Weights of a small GPT-style language model, trained from scratch on English Wikipedia.
Architecture: rotary positions, no biases in attention or MLP, tied embeddings, normalized queries and keys, gated attention, hashed n-gram embeddings, an embedding shortcut, learned residual scales, skips across layers, capped logits.
Each number is 500 + 40 x the weight over its row's rms, rounded and kept within 0 to 999. Layers, rows and columns count from 0. Numbers have three digits each. The size before them is the row's rms in percent of the matrix's.

# layer 8 attention key, 384x384, rms 0.0326, rows 77-153, columns 240-287
096:580550505483504492585540510551501459506479548525518484603485490525451519469465506449551543481477455431474555500511539594565570547543521470470525
090:518475455530506582521521521515481406457455485471516573535551438523499445529488499548450497516500485449557494500502502495454495619453534458539500
096:533488538494471550509465521465504565498478447540505517426476501487456524473468577445466494553559516513508556420470459485519465483521502466531512
096:487479409463594510461527562538484487521470552505539501527479530490466556520554523469523503475549436526545498494455570545503564431510519404568497
090:553431452492504479510465442473600552528445482483525523463533461525494523559536554505467480602509545471512511525496504442549396502480516480485504
090:528493491542502519452485515472419463482519438507510493560490498488502484489484477574421492511494456495488509458483479518457462519465643536454510
104:438522453538518476541556520494505498512558425509488448484502563537507521531517515566510416447501476510572457484552468505500539463466491504478474
097:490458510443584457493492533546530488542487513495514508567506510438533500524465473524457523463522512490503451527537516549503465545497494482581570
095:533565516515539418453420519480492547562525493507513510462521457522495476493542508504476560514538568466534547515502417531536488526498426537487536
090:451522479477511462516469528440506422487537414511532519482536420454519446595490516490516424468449526591492457513514479451505417515490464433503557
088:412565530492465538461439469473502626563513420432508464452483502479500484506519509379490499507525510502523481428543464444577466507542460457443534
122:452509536540554450533506535530481496486521484442560460484555510442452457495521522547574586491459456556435466577508436552525561478512490485493572
133:525538579541509390536468511508429533541499496532513470483548538405446387473564523539576583465505460572431423571505449507502538493498481509475570
117:484501586592570420543460554518485544510487493505538467434555549404453443457483478492498548508476535526437439538537449515482472487503501543510550
091:515489538530530450537472539552416442491526452546459492516527507479433462472550532508499507423487450547434474552489457511504512402471500574568516
118:485517541495551476541433507573469512481538482464562463432524575457501430477470466461541456503508450570426390565585469531491532476520515521500531
098:490522501455505525487482535436514552489447503551456525538453435511594597499515530480428468530474528472537480535497586449440486529424486457512515
091:535501475500545470546468499487461547558519515538471465541487534481486516488556497500537535479511468535392463593476481488614539397493482485534514
113:552477427518447529553491497491461471468481465485437517523410483564543553511487503528500523446492472470609537517481604431472498566495470547501458
090:470524550587540452580492558426528601500532490529547524444492509464546483518494527492547555550524464478445463526544422479484525521482494534480489
099:494494514497493504486459564602519434473489565489484464566528518481520498485480509453485445504525484485498415463491452512488513519526485528543555
123:485506522518485520514503527437472431493487532547446531527420447564538586544474518520444481542525548482618568517470566470467521484444453540519518
101:531574489527488565542486473472450594490504439532507445447517470543484542519582502518450471574545467553551598416447571433538483452516547524410533
094:521436468484457482494587496488413563564482523512485485502457520454535503484547567567476570481490407465452489542515459537494492445504474447540494
095:498506458459513485531529509431490547475560537538455542505444562530553505444545475504516561464448486464464463534525573501423519428532491474496497
095:525499524420464547468472532526553523539524489513520501416526438512516466553509498443473518600474510498464512444490431444529490500475465515493547
093:460469465534581516518495521471499462524491474527571455484462443499481457436566642496535436448546506537409521504513510523553481519562551464522444
099:554482500484449446462489502491505488488436485512480549510477520550554482470485444526497503638532462460509494464507491484495440533513479497501494
098:492563440494443527493544460551446509473438517525483511516487512489511451499535516447529471525432490471480476567572528482458469606491520469518464
101:476419557513513475503554509492485488464464449530420466461463509518567586454450491565483536522523483519511521505481488509373531530492541537514456
096:521479422478460558484572479490528586457531516485477536479548484537455535472465454490438511462536530537490573493476494426448522439496513506501581
094:499438507540517479514487501476492444466441487454530469563453519516504475451446547504478447478502460464592513496515532561475520501529523402528518
097:540417584525471551486425504483508435534472427538548450450549418544500505521551476508532510538523580475383503523534485488514492492558446501425497
095:474556411466488468497486407439575471429573427489495478590557466474398497521474533474525496555540540513539504479507495526478492471552472507554491
092:474470447476543444462508535518547507494489514477467487547509564516452451503469477492529573535473548498517436598516519450472500475536459463514435
094:478614519532546453484499511488507452525554471499464580516464452520496512445510504471514423453486561534450506426475412541532501501480480534426538
093:518456539505558508490510534417501465528528433474497502426466453515512461471583534576456477455610407525502560518458476531493558473511472474530567
096:487612444516552576486520473487488449522478486475484493456554533472445457508545481439474468571488536512476508442455445502499482549522505489468479
096:509591529550520500488495466517541475577544501470501477525469485493487584530502518433490523552518507469496520492504517568541457483486459462417516
097:520499568620482470437538579401512461535503512573489539472534527507512446474543575570528615549489552496532541512505499528540532466526397537473501
097:512433490534411450496536526481516507537530492488546522481483460466471456480486477498519487532486522462508544551501416510505544484508549421477429
095:515457488511511497468502471536517506494466441447462512505477494452471542451504528480497481540526509502413545522502595525610481439488458458562525
098:501404432561418530471524497521567532499512462507514545526468516471461453452484490536544515596518479481528455556456460500388507539468562516435456
100:511505517456473499530574545554471514510485520510506502595518495455494561515457478511513441463489566477529506530522412536517515522494489480495521
091:526568547569458521509460546482527510518511499477482521476477492507403493482561466413544421481490602486520485504563536527497462504492478483554519
096:569431469479540445424451574478454519519461480496498524538496468532482415486497496537490542535515409497487498466460456439479541490476568506470490
089:500522534490450532457482512506427511552509436442502472489465451529532530530498485442427467519483445529481485474546550460567373556482429523552493
091:519523492503440473513550492477491387446478475496420523531425442538499493541475482519504484505457528560515491563454466479439500523447412514471481
099:566603555540488453459504492413479573591480462451528491459507459500439500493511484467422459507489601477590522474527433539539491484466446506431533
087:495463503468499482517529540498505464509530477497501494524556482441564522478447480542500583416477489514469494539519503477427464493494519471548556
091:504468491463489536479427511488460443534489512450526481478468433511476466506565635472465512516510423501506538474563544513508505538515551498478468
096:444522537520500465482506493483605430457568557398432500492565523464468438490514471524490523486548471505515462467520475464555505482484478532469532
114:544488447454479451529443437556462508515486473556439488483461464501580545434400515547595416531480552428543528506443466505515465408552490480508512
104:497504480449445525556483516493454471496481473572439502508469534461534508430510552485469438577457508497548493518477539494469585466565482494518531
088:598506492561499506485442526502476519544486516459513522518566456505471521538448471468546532436573504528442531474463464491526491477432506541458493
090:444502525466485494577526492568496479500523522517466426500462551462555447488456511582485471531425536492520462505490515531460535502549543487563520
097:418525500467508456566521466553467505469468494473511498522496533425531478522487511571524468530403481451454552478539493560484467469512464491528490
089:576518531599485471474462518495564541573473428465523461482555467500445542438469488504501527481579515462511515468460476492519523483510532514469565
091:470571476463503531562511501483476516483534549542468490511500584468541477534546520548469489574474416469501501525519567502510515511527464455560446
085:448491470426471524558510492469460494447506528509471488479498503442553504545492504526496456535447497510486518490500524553476475455520549466541481
105:505565487474499486557473485465403489501530460497476493571442520484471534485532562526499466491508427497529510506489515499505501530433514513512506
089:567468484473443521497467489483495485480503475566492466521474499512484528445525482433549483584553533489508440499475473445449555509494489523487524
108:561573509522478511465578514484578488512507517460500512540488514539458544495522477532511630519510456502569547515509508466575536507461494490565526
110:491453475511503489467498544489489443526514481526517465432500580560472448492499528470433552516550494550476448507489481433471527567552483534488477
102:626597481500545491515493507464575522538451465475476471552502462530480611554465536520480525468473514468535558477548509518478510567487534501567502
088:510585546537505536497491512515528462531528522475448545475574527509480430518485575518483501442518494497504523509555545512517429508481443473547479
085:485449480463510490432523534492430507499500488536539450494482477510490538534486474411510456567561475477458487457420480454424539467480529502450487
080:507426483452467493493513491437512507494507532562519477498521472511455520458480456454540455540490487478484503491476466451482571449508547494466451
118:462565541464473509531559469494506454504525487470478526591520490512473439530562524452491535528547419467549573524530604556549523500477509472503470
117:489520442542518510476458522463496534503536493476481509497551482508526526546503521529498526454436466532534504543529475507526506508477500484473522
102:491443587450422511474502437549497470529499529498474535530523505494501455538447530394527432506524452508455497499518481477468493489454468585495478
117:501528562508529578541435488471478455521535551543448528443469479511534531518481554501515526441530505478554648602521490495531535567520505509445508
134:528503482461480488528468490537448536481517491508506494513461475508530615513431516595481478450533530491525562457470485610526532496556535478467524
127:525476648482474512482488498455462419511486473490458544510392598488481570477504498479504449558460508531552554581509505546465498585452542476533480
101:472559539560564519448457482470533555511495496605519563553503427479563587450470484483494490427416441504468565454528438441503507571469561463428523
090:466498576590544500535497473494519490501577526463499453471514511486438414503513522452463541494494450499464440549516463399474478440493486563561534
097:499469486415493510474477595504493534507439506510549536516450478561547547496521519517502494477503582524502541454478520555543497528526544418481537
# layer 8 attention query, 384x384, rms 0.0336, rows 78-154, columns 240-287
101:536502492490490471558461503565508501489562443498509445482425506495468537504508455417469509508498583498508490588453447523531468394482473522477486
108:469527502523503535509536437493443583411509521393552537416566483472546501504565476475454501439564520450463496503470517518447521456530546517484423
101:486565555553497486474514464468472475552484432478502517545434472499583496525510596505566504477472474536483561563557498472483526536441515420530566
101:556453467445498492496445506546468473578451523501501474499515580503478476518443532401482527449533462517481479472499508470530535554536397498531481
097:472466533598425480511510548447531469534431453552502491525450561470497532537500506426540507495452489482564480457437419530493494509494427516507486
116:552504518482495512477501565485446489481441467507518524559536506434493478452494525533491483541428561460552525537476525566609504557483542534570473
110:444527463550482463492443506491478480527432511512509481503523549466514467531547510528479504403495460444502465507527558467494477503481530482576552
090:551481549398443506541477547423477370515464538501503541505510485464470517517442516475537495514501394525476443496537492482493504534481463479481384
095:546474514450443504503493462551513550524478509505452454522480560458500494441447552486464514532436460496578527497542468474478502442538503434541548
095:468486447488527536539403486481511524498513542575484513437590507425400493515538512471526514491527452450524550455445505475515473529563492467549531
112:545561465516527470521482511553512516502462495469531475504486489457414470496578475521530456474474440542467442498495486550488487473515529504516539
112:507581439540573441580472512535512499472442492496511520527504502439400506498532471556515519442468462538456440513536474554540464489521508537552511
106:490553485538511485559492566502520495446475468497456562518537473460413462525479429513500487474472494475503483496490538554553450515570482544610453
097:526541495498596493468450532525527445405497515551501540507498508518482515512439450562497539469490483492474448508615519505496459559512471528545487
102:455497507598449467516568506483553464455536514504518491480531512440430436523418423564517501528480555514508520470471422540498493467446494537495452
103:509470465510445496437479545457556446439486496551514459473477477519562517535544508553480462544572486445515490422464496520490472511452466516520472
096:500536497502541450486452542470436398517495547486540525533513524485508422444508511457545497501426414538484554486517482506505453564410460476488463
100:573487542470473542467474512473494459479484563514426534550485494521500458513481559527489471542463524459501508493561547428565499435558522431525512
081:495526571488522518537491500442530459534499516433523543523571546460410413518515472485476451468544480512493507505550489533495513511533459569555512
111:476562501545436534501554547476511551407526466490484524480413464512443492528517428538476511518447550499522483447501491500481484500410539437501481
096:502547561458462510538551410447482445446446538536460518531510476525481561531486421528533498536535502422486521506458558477497476549587501550534545
110:495555540510489488497519490516487543482475578507489591548573466503513494448508532446485460543427577501557515534471470518423531560557530515547460
105:440510550527447473455440493460515418398409459448475480508538481521510465534561481457515485485515456539478543430509529520506499478497439443417523
107:449572510536549491417542528524545508552486489476543485518490493515504499516556531515495460451485514522498535577532519547470486469436534462429466
112:502537517516544496507540512489479513503531462407518466377507479528513508460531544454489466490491485510467556547449499481501462463523536513498461
103:485413481408516443554484491581472509491474560477529571460548540527525559594443474468537454546515521453489538551443538468470476518444477494504476
115:583479489414516498463537440474514557529521424465497419499498472479494510505456477513502549500545479528410477478458466491515554422481518528471444
106:542432450491558532556421533557537497505500526468534476481547512517513490525461428561489547494478587497491488415440519497463471417445442495469494
108:557584522494509492552452375493546448534527510539527561572524520506516505590511513496496524495507525511445488500483486418528455482535537572517479
103:553482520629550507510574490505528491468594488410468471437473492520497508490518489459494558493501520534528491476511527493550537510518516491503515
100:473477519541487518456466427535460481506484461548505474519489552485521540560473421491515497543528487472475499480492469495540537472446476515474448
111:503470552546476384487627456512498457522472545486531488527469569508533500532434524478520477439503550520522475576469503526474435483526510561567467
104:509450528472507448502486520546498503574468468440500516442426568450411521520512493433477496458445456511499504523479497483542507445583542435473566
097:508448526500475450506534515520518429451524448429547483549425533497491497524501493512534463494462461528505523479441499531525502451433504536462477
098:527462574470481537574470521406519457479504525556499573556460517454498545519553451542503536529516439495544470492492452446510449489473509516550458
107:512483432471497451447554490518529489449517497576511439482536545512577488506419535508449464461513462524407484445475462582522472494482478545519446
104:514437485457531516419425590592514587499571509573502480455483506508438534433490463551508480519399505517470505469531492521566539485514445426489448
110:563453422507472467517559470508432479511489505542491526501512474482473510502468523554410526469504527576500442520472486486470507511452563500535533
102:480508520521550460458512507469458494430496538472530490614531504452505492445543449456497426485525442486490468547516496599490510546493521520465453
112:550514505484503525577470467566455545474460491427488474552435437523498534534555543432488498485562456509515602576516570494562535511493502496508570
112:491516480524452498488442472472497468509474472534535441433573481528450513481492467447473564476504534489471509558446496413463507497480519486404490
107:500515492477384536530438533498520507454522507450448493517499473522437489545498571520527538432537468478456525498432529450573535526504478505504500
113:541488431458543559524436451555473423534522560531484481474452478492452508530492558514484530501504514515497469515524546492488455492520474513602569
100:551472464470491492490566413542477532417488524469492486491446501493544540490485534544469486513500519504552470500506541542417509463488499483468502
099:513506514427505500551498456483518488516488395489502507520506509509551547549530488501604521440503478487450517457461541490456468519473450527494495
102:511457499512483536472576461518515501437551592574502438479571536490513515521533538542455489599477487508577442470553466472446473532535522472486490
096:563431566543427504463518493506452507456518543515492549611457524485549470535514495566499518496508534486484468495542486447495517502491484583508505
104:544553520474478541545513443468429480497473566569503509460500522436561530520498501563494482491537445531496411507523509485477496569518431537533448
100:493527492595415486572432569452518420480466496506438460514484501528492486487469440463490528517490545492507476525528533480501456539478551513496495
102:423488532519498448491383473479453480428468529468560511535465509478435501483413499466459490582556502474502499562524514552463520526537478481483505
075:461506556505464494459441445482510444571540520453554515495502572503548461492533458446535465444467438473519486509424585466478466451497491488524521
074:470535391497477517510494530416481503556534534537465447477503485482524477482495539513441506508516565543532619445537474624509543568461509539506510
094:515458464441559461460530492513466510518452557532495364485518482505462446516463538571462558524547493555479519437557484539497464544524513434465449
098:486522547576488533477484462542493511455527451456509562480514500484515557456539472490548514523496507399497469639470485431496527472546515540481570
100:507429517465551493541505512395464410508502514573483461481462490519527436486469516522482437510510509531511508514544509553550452512460494515529485
088:514486498521546514549532552482508357532494507604503471548462548490521497592526537549458465530456472509538473486535554504494475482463491464516489
100:498556519545478496474437493515513557480462518416499520443513474511511577456510487442521537464530492485487512503531464487490535542513504508464502
083:486456441457467454488516490484518513520534434533506449525466511479526431508466466591494568531493523594490425567471516503555528495515504497525521
099:551460478418509528522572515467526463459531521547516517581440527501568474508493506555471502534472511510520526498488581496528489473516472482545511
097:494518443438538475494504515524466447529553477527461374470431516499463513443437511557541423533487539515535555495461557534500578450509462521571467
104:540592531546522467442486418490516561540527491439529524384594480502492564493541531497519549432496471525449470491489435467485507549485434507494482
088:549496496499443542575483492423437452502491537491465427461487467531493507499459499553552464490478614497556525540426481425461510486494472523513477
092:538504471466510462509471426573481569506447444460540438529604545492440446541484458518501484490485466514439485474520475427516492447513417481543512
101:565467455486541491488553506506420533526484493466473517560476528538566536521504492510533421506423539483528527509475492537489536493466425545592368
209:512507465497446558534454488457511485462478509486434534471501475458518633493485507517449484469517499427553604507460534565479528527494528527494448
089:476430454484466470543536481538508592488504529550519486528563465473455479456468450482510488588482487497444482508466476503522517411459500504480532
122:517445487501516473527539500547534540485493479519519466527552481482488434456530472476525535453482546577442409455460485486497513454508515510489550
088:498575558532505518458492462377543451554521442516483550430484498502514507465504541481555494472494554508528560474458518499494497563513429527512560
090:587509456466447562482516548474416420478471472514487455518455530528493483514517520475572481444448573554561521497532457515456557527487509540467443
096:407482499532512425511501431594570643541443540474469561512528468470499512467502487564493493519531478432421477493436502508491517415533519537543467
099:463571481519468494527441467489578492483461460458448485464553530527557563523514435517487547472482472422572546470510476472549533547547498504482453
078:526500537505478479503510514521530461462504577421534509494497473534536514494509523521470523494509492500469511462449519543501521404472523420516494
110:479417600518554492475548508487565478554548494464487555436486484505544514443441515479447513496523441460508545524541572530469461571476505483494511
090:487508477484481501501534460515514500524520500573542540529558488512550517563486443434573435499460547495561498418455570517510486446520513531453532
074:457567547512493506471486439507514467447485468509504539478542459526475488507491496512427512539553468514479529483537526481578472597501435474505438
083:552409415470519530487554503493417541508527511533495476467486499452534505471490532492500517537475482475541529497506425510475550427516537539467517
100:503441489472523528531530568565503531496495556504471530561487490515536479506524435568461518545475499477551442500543523444376493450538465473476558
# layer 8 attention value, 384x384, rms 0.0309, rows 64-127, columns 240-287
098:536459472462557521508500514493445504462499526503495443391505538494499562494438462440487513481463511533473475471515489563601467536475479470565500
100:546427467483600476541513510536524456585495514421561517491557487472510469516459529538490511453472459465487500528501531433502506467522551487528525
085:502542513539513499441457504533469447539512517384525542462481470536487469482503604489524505461547501445462478406463500450484520499482539504478545
100:449543465517570528458489534481452444447457462488512524588520520495428512461531540494488542530556559479530464496453511430475530480506521548496465
104:512444530480472494493540510507405499448531465538499440539504491491515535521501545414511547471496460490530528553512482455522501469419530533544470
101:497447529548518499490524564565441509525493535495541559498485401517509476452519469470499482510452538485478499471470569524452517503481582557467506
105:544553496557477537441546541592515526504497459502481536570583502539523518530507492473485470433395494504540530435455556507461499552472500463381486
093:528473450471517517410487462543492567444472490470500473545547451523514512392452540531481475505487546504534484486476525490506510542413558586449455
102:595539547516510515443501455532477586525534508467469474487495538516434519446420544546451485532558490517537518498540536503574515467425579488466457
099:528500509443501454513524465505533525469462470486476548439523376490459501590466469548499481531540485545471512452592561432493468432503536469500523
101:559508578405420538565535484469410510512555518453453506514486485559504546476509519493508492517472439532525495474504546547530463486516559472570482
090:558559498488523471532510526504530505370481537551509504571491501495473539468461514442462556464428531568513567463418507502547533529495475458535495
093:569536490545476526543525552530529553468510486506466553496530513492452535489485485520495534484468585507498510434527497532620563575506562501503521
098:462516497536492473429484515539484514525434464408483498455547463524487516538518432481487503452483596471488466553487504477595551513450524593554489
100:499481501484521524515465509518470477507467555551465558545473450498555459511499419547582526511508494516550505458518505493544515482447496491483507
089:433479525437465497525526489488530517476458541544494492551562462499474497493515483596512473431557490440434494519481440514457552450549519454437450
096:467454478532450506541516442489461503511564496428515455452513524487532527479441569480496552427490535457469512459476500511400486422493440474547561
095:527551488527469465426496509455491501540566482445520496432508527516555528487522457473453485469568401571547450462519514525442440421502478536544491
091:578459397443536528508494529459550498534539544491527489536462452464496499499446472504473467511557494504474509516494485469563485445461455384497464
101:453515460528494556613503479555535499479479492602452466475496484499525478433575415467493450541458553482525502446544549550543567439531536526485534
095:459571559467428538570566519530527603448507487585487475523508451442472489512514524508526488457522469521490509572543457505514499512479587483450543
096:436545498444524451419469505416524470444489471482536538485501505543485440540490542544511486551452509500487498446435481520433493496476463507481499
091:422550527505459506475497508515516502438489514590484543518496547538486509515483537509486503507459497512513522522524504477463500490514518540480459
097:558556426556501508480458604504448494476492534467521483502456507487462520548418583527395513444516562477474497392473490479551529493444487538497512
093:487563508529492543500536530495449580505489473479532492509563487505463457484476598442473487530416557437490486458470447545491555581435464480501554
101:501429548456521523521477542464449614534523530492510508424512517495528495426553507476506461475562521465521491476456495452521471449512521474445568
099:530479540542475503510467543487548573527449565495506568478490473469465498503480448506498521523451449471458485450509527482449540535396535463531502
094:458489487491530501548495500492501477422541544558467461481575491465493519512492463530514481457527541537517542617571455460493511508488495520518506
093:457478483437526483453462423428537499523510550470476507570517473579475489469541535500557552506577503464478510480506513417503532505467486485488480
103:459528545513480524539524515519528537506445442462503490511531478476546518484458539491505519530497471506482487474509493597533593424468511518438492
104:467538433549511503447549507519480511588510478590465473582469519488515480492520478538466534493494460511483490547510474588512545472467526527461494
094:526465478485497476500503535535442585468564504520479558438445423434473471517440473514546480467523458467485469456511477440414533518507494479484529
101:482455465461581512517509458553506507551515495515470447508603464505487495498470482485523538516433519465498526525494491531535480406496545530510408
092:520517517454481480570596499495549572481502470567487503565474464422504490449490465474533521458497479519510527499499433521557512486543529497480496
092:442444484533462512518452509527468452510474436534519464511471513575575461500529428499495553488525498463518538454452479562493479475516512533507531
098:485448543507495479562447594509444526485432432549513502441453530485485519535510486518551476493490446480518529560532505512560427564584497454499560
101:437460498539523495479536497501506532422504472459444459475494506515498558515457469497511487451584433514478550524464429539498512489534444551461462
096:496528533499513544580514421478438484511513533469479517448491544461525456470556512452545504515485490510514482631500473474500457533547472524535534
099:475531501543511498560483442466499502526478504490505507492501550501572478482520482515488509500511482486522510513530525518474471488578529506575484
099:526517566486586452454505524486504487508518463490499434500523439520508497578447481544506470471604488517510465562516480485524496445538503543491488
094:519497497494488521438433457564516447487444504488451511535439421585497479524468560506505544504517484488510521553442528543508487459539471520538489
102:537412552476494554549476528500534516520544498538469540441552538496548494482503523453504466475399502458479518542478454506518483542470589481454523
093:450434460452440518517500449506486533423442502425451500538491441499454497567532555532529470476560524499462463401504552510482523530496467443453512
094:499489451433511515517548444546501482479535480482519469477517501486563501539521481525475545525536507507555510563480506574502511468558485512467502
094:548484400538568533534475528516496504521477504491513452425484484502492537476510492469502470509597442449490534568436499537592511518488459477520455
092:450512500494537442539470542455492413493523547452540505461586517547562513535517559546499548538491469499517493470477560467507552476483476576564499
098:528531460514520499404533562480485467466491469427487483539516417525464545488545512539522529560495499491520478422515542515475459460509457491488511
106:460483438449575532392445544451485467508511525575495475448480536465449473534519468527486514515522473534491483548486544464483480505456518511507546
104:475493480529544454410439535493483551534500586490509507574443499488557529500510530473502504542535472452504511505483512479467515461576544523438505
095:513466548597553481510529544514461504474548537474508456524478521517523501516483463499536469486506432465508539565451549425490533488562461493537486
096:528566473494427553473480574481465493461468503526527482530435402527429518452500529503517481603465553470489541437431503480560478533472509478461473
094:512491463464435480477479558510532523552501547499511509571481475537470509476518505526447483509403519478485526463483469498569554547496569512459523
100:564462500482454469433453472548480445486533499456481469536472489557547513495568552453508567438500545494486514472508451502503461435480526473412476
101:560504438575550496450489466494458478461535469488528461509526446494494503549457429513475466451513431513511498498469484488444521507420505467497425
090:552536524574467491493499504502531437513491448442533547511482438535463482530506489481464561510502569487451505482530533484558481474493488500498482
096:488481564534465457390419577546502451511488557425521475483520445580510503536483527554477528487483481539528529490446498560408531497499513510497454
098:587491484446460545524514497463426516479554473502505488447404478478434450533525517545520437509544433457503562476537452517600486488548433507578620
101:472492468482573453514582461426458447501467520539537524436508540451534508523482486534510507554469485516520495568487518578560509561547485563564425
100:541493426503552512493538510513541481540480527533484527499543558474490521503446489513494517460498574572500495504441460529524440517525502544517492
104:474485439489501535420510521498537426425462441565516525491464536504473462532492564503470464501481515518513493527483477525519490553413487454412508
102:467486465549558503605533436471507553580501465550465541475514517453457479461495499517525498522518495550494470569530470558497519503446513453524513
104:487496510462533434549491418543507499534529508487517515457469602544464503517509480474505577453514556473534516433527500408489481482567466414461491
104:471500422469456521469472456532451474567479465524480514399423534471548483523534448439503486499579438526544471546552473471438434450409495575545509
094:412505482513507447550527493526521537525486492487478482526463477421496478528497535523514462491542503477478549539531530542470471559483466427461566
# layer 8 attention output (transposed), 384x384, rms 0.0325, rows 64-127, columns 240-287
097:508510500448498509540534529565516536461572363398490461472499479475424506522493532453485416507463528511406468485460540545464464463528516491532467
100:485455444458531531572516479482527505483469481427475517491507455506527545478530470492499523451510539505481507472474522484491542541550500537529517
088:474570567501557507534513483468521429536488513479474554526436467509448491515451511508529468519514500518449506454578570514497520562526537552522441
095:501499469471423545552530455429468425444510483602442575489468514565461465489484517531456527514585462535538464551481447488509491543464429536430509
098:572476537548504609438412532502512472478514478462419471493508474539504490480506517487494473488552500483530517524525469510487540508456497543462546
099:487505482547525490467485470479524454521512515501421580510433509479520493468509418526484526478528577525472458486476525437500505486534531528589514
100:487547565522420497441493440554495429534490459495540504479540507498484456487477559575478474538540485471437459492537468527549512550522485487502545
090:503473491509474499503506468519502463531452441506491526491513489438492502490562463435408525534550510492533454470474432457502436569556508501520558
100:563571543459441510482482485439493513517493367434434445562493562490475485511394554494420435536572410502501552541553495500485415482536441552490546
096:495521457503541502474527449490462595512508490488487443469506476523492571436479480437456482515499515519550544458554539540450479476466451486532526
097:590452488477415545440516474533468497517528533467514483530495473501493545494490488443441507530527508446491462540463438467441526466491513463515526
090:497486518511533506463478464534461519474541504429449534527466468574506462426476477539460570447508543502541472525511571505466454429450482486525461
096:447513508465450496519468542511502500535462439452471515444539512418477525463460440511542537491544504548495484560572538478534470490563485540496500
094:551489557498459518509486537488546485488508547487476445509521528461498473522504493496435484522508486516452500538489537573529445512541510526491505
094:443463525565508444550499533470505452543446527483468481460492497529525485480435493524593488525535474485537535490478510514474533499532506459494550
094:487442502525512480554493486523515634487475533498525543488541545440503485488527508429526503573405445432492522571469509540496535483527511414479516
098:447488518505527528485472457554507427453505556460498465471484510487495476506499491550479443473543518499453528485473509542460471485513445474504407
096:452554501465519505522442523522445486501539458488470496514504439584457512492517487519463522504525481520462485483517437491541472476509473509479493
089:551521517483560499512507498474460519539479502419525538487512584466537474559523472497500526462507494456544479455505532504444532416491484524505566
101:542479448486528463462504529431515428531542486510553453497449458534523573544475474573554494512489478461575542513482505502420476524464543553523575
099:523508491553458429552511557448475576536552520525495554528463602523511531524481541562514540559523520538453543482495525436523494524538461512547520
099:438486539474492525546526500548571529527500507597494529484529535483505459517516514490500503636456460513491498468527487504463496515490434447484482
089:522559478449486481531479485472473450513556478598503497512502494511529546538530486550469510507490419460433483547532511476551534530520477491491524
103:563458495529516544524449499501506444432491513461480487548479557521500489467473439503478511484521505594489468505522529477451458508559509542523414
091:521453520439474551512528515497495436462479470477486489493497502508467519498520493495453482530448455487437463503532561441505499586551551507502440
098:497490526488498414497493559503558535544527516434458542477546527452485528541505482453546466500552418490453518462486452586500464546456468434512449
100:522555465497592471521487476474479480481473536455535461501449502457537535516522566527488550462479533531492479493530545480449526495532469600540531
091:507458474497478470474504459521563537490465448487516516485550508477558563486541579528524518466475456519575499506468562514544536446487459433462558
092:397512480494550478516546413458506559517471533526509570470542554498527410498475544541485532578488492556423540511478576506483542538498470423497523
099:532410455475506505463536519441501448498412507516485492532546401490508527557419505470538465500460544439491481504460494465503509505429535572469486
102:567466469538479486521474476479462542490500480480465496515491564512509533557469563563539522519515530491437531485490534434447480499495457521438559
095:500498508501488487585431537452492479532501475525446516582485498425590535512506450474528454513521449394570557490461458419547534522468507490522522
100:459446517517476437559470410510604561528546535519491488455528514514468533596542483439530511450548531454461488518469461459494460427514506485512523
095:448440472528484482445463436542411537520509497487488495504526570450523557505452511496579517437494508420553476468494502435467564471475478475526529
099:508489521509486465480436490479496450518462485554505441507527491516524455517479499486505557486559504481549441496529488473545496511421468456483518
096:465529555533464462482478512535500531505479509529530448534478538541552530547558541494399480443472574503509473487564572544548498515431545513525477
096:508435496523519465560501490508526462441556565506508473527498478460493507508528614506450452469568490487475455516498510484487462438471475478493482
092:500488470478521476552512522449488569469562493478511542518472570512488494505527513538528509522488474509476534463436499470436515516465526467455512
096:502395550475475494430534490534476522489527557503497426536524466534517535531468479446468513490490585467443576406482556500488487439432519498561453
098:528450498536528451557486515463511507548530462504446485503512511545493518435476556488543413478489530472449458514465523525508441514451484469449482
088:534452587553498510502530457447518519478531441495560477511517505559513436471534526495473461503469505474512458508490473581506468479499452495531523
100:485469468482413561533542537509517494487450461473497508484483457436588493429535512474495518564525455457459468485411454471461477531500473531454494
092:509517492454511479483432453486521459505429543448464553492528440469498480393514473502475567534484455501554496531538496463502589521461529513579486
091:518542505499477474482470471467446467498523465502530462498507545476557524535552567533519517451463517497474542510527464485526534482531524482554552
093:514405500455511454554473487507549581463525508457523540478512502431516523530448458435464531550504480392574490508508486588480510458493499469456542
099:463490432524497512474484505495459469509492562527563535490565474579542546557507490521409452522419527474464551516512478507494467518569463487521485
092:482541498458554445482538457456507490498498500532511482460475483494458538528536503468460439511507550521515444590509483512511481473502493458515499
102:413542491421434415456533503540455537549494448515476523525456494510554486446505434468457548521517451547483471477428500539553418485505582465490536
100:513580518483481459499555504582481464558455497461424537537521431491526555502543472483545518491503445459514499545497502472490501461524554521588498
094:532497512526461508474523479472556495475484567488528524507455460498539433512553540454421497449525516498461470562504474528534458488529497451533479
093:494479515487536508477483488453526451472510496545525452519488551431508508449460521531484456490513481520506492484507454561470494498539455469464457
098:460523527484535500451493476503525446496501560518491523448475467413468486418471570526484510454554456563451500581476563470527507514484498531508455
097:560496489548529545511534515440463460534486521486560529566529571522497465522559480459536472535500474519518455502533489424474490505442511476537497
099:494451475514540459542502496433525526488546482505556468606463526496517478431595541415472533486492527525464497546520483427526444524498499550481553
089:514444546509498487438538433521493538479439563491446533449542500536528518498491452477460464524517522539518467465461469541527471514474467515535458
093:518456570518441521427525468513496479483518531497539498432455456482507468416556536519496463472529534576481440494484447555524471512478473432496546
096:518514440491542489454509527466545542516561498512494504528508532510531494421473518442471438526448458496590503443492555465516474446455513519499576
096:481474457540503494495511451479560525484508448501522485482455506523538509533499510479509546537467522479506581464459506559492480479446488495461502
095:518509571446439464519482534523610534476535438508520485533529568472512506494495520494452496493545488480542541512463549454510510430478489415453443
099:526488541525464503563500563511506516467487531573533520523460568548557461513486448502505498497470440472494509476531485462520493535437425495509459
102:427545451547585475543515432476459508459414512480523456559476505519446522520553506477510513509475415494472518462473596498509441479564512517503478
101:450571473516571492447478432493538525455512546516574478515525542534459453533462457451470532531471445531462460545582534566491515517521558483451505
096:489494469536478469555533544466496501539549467503483488521523559517498523494496504560485481512554468498555531449481482540535464477448486451501504
091:481483443555491465466537529458518539542489518524543566497466470470520528539550506550464472482436539472485473503475482528457445471509551554451474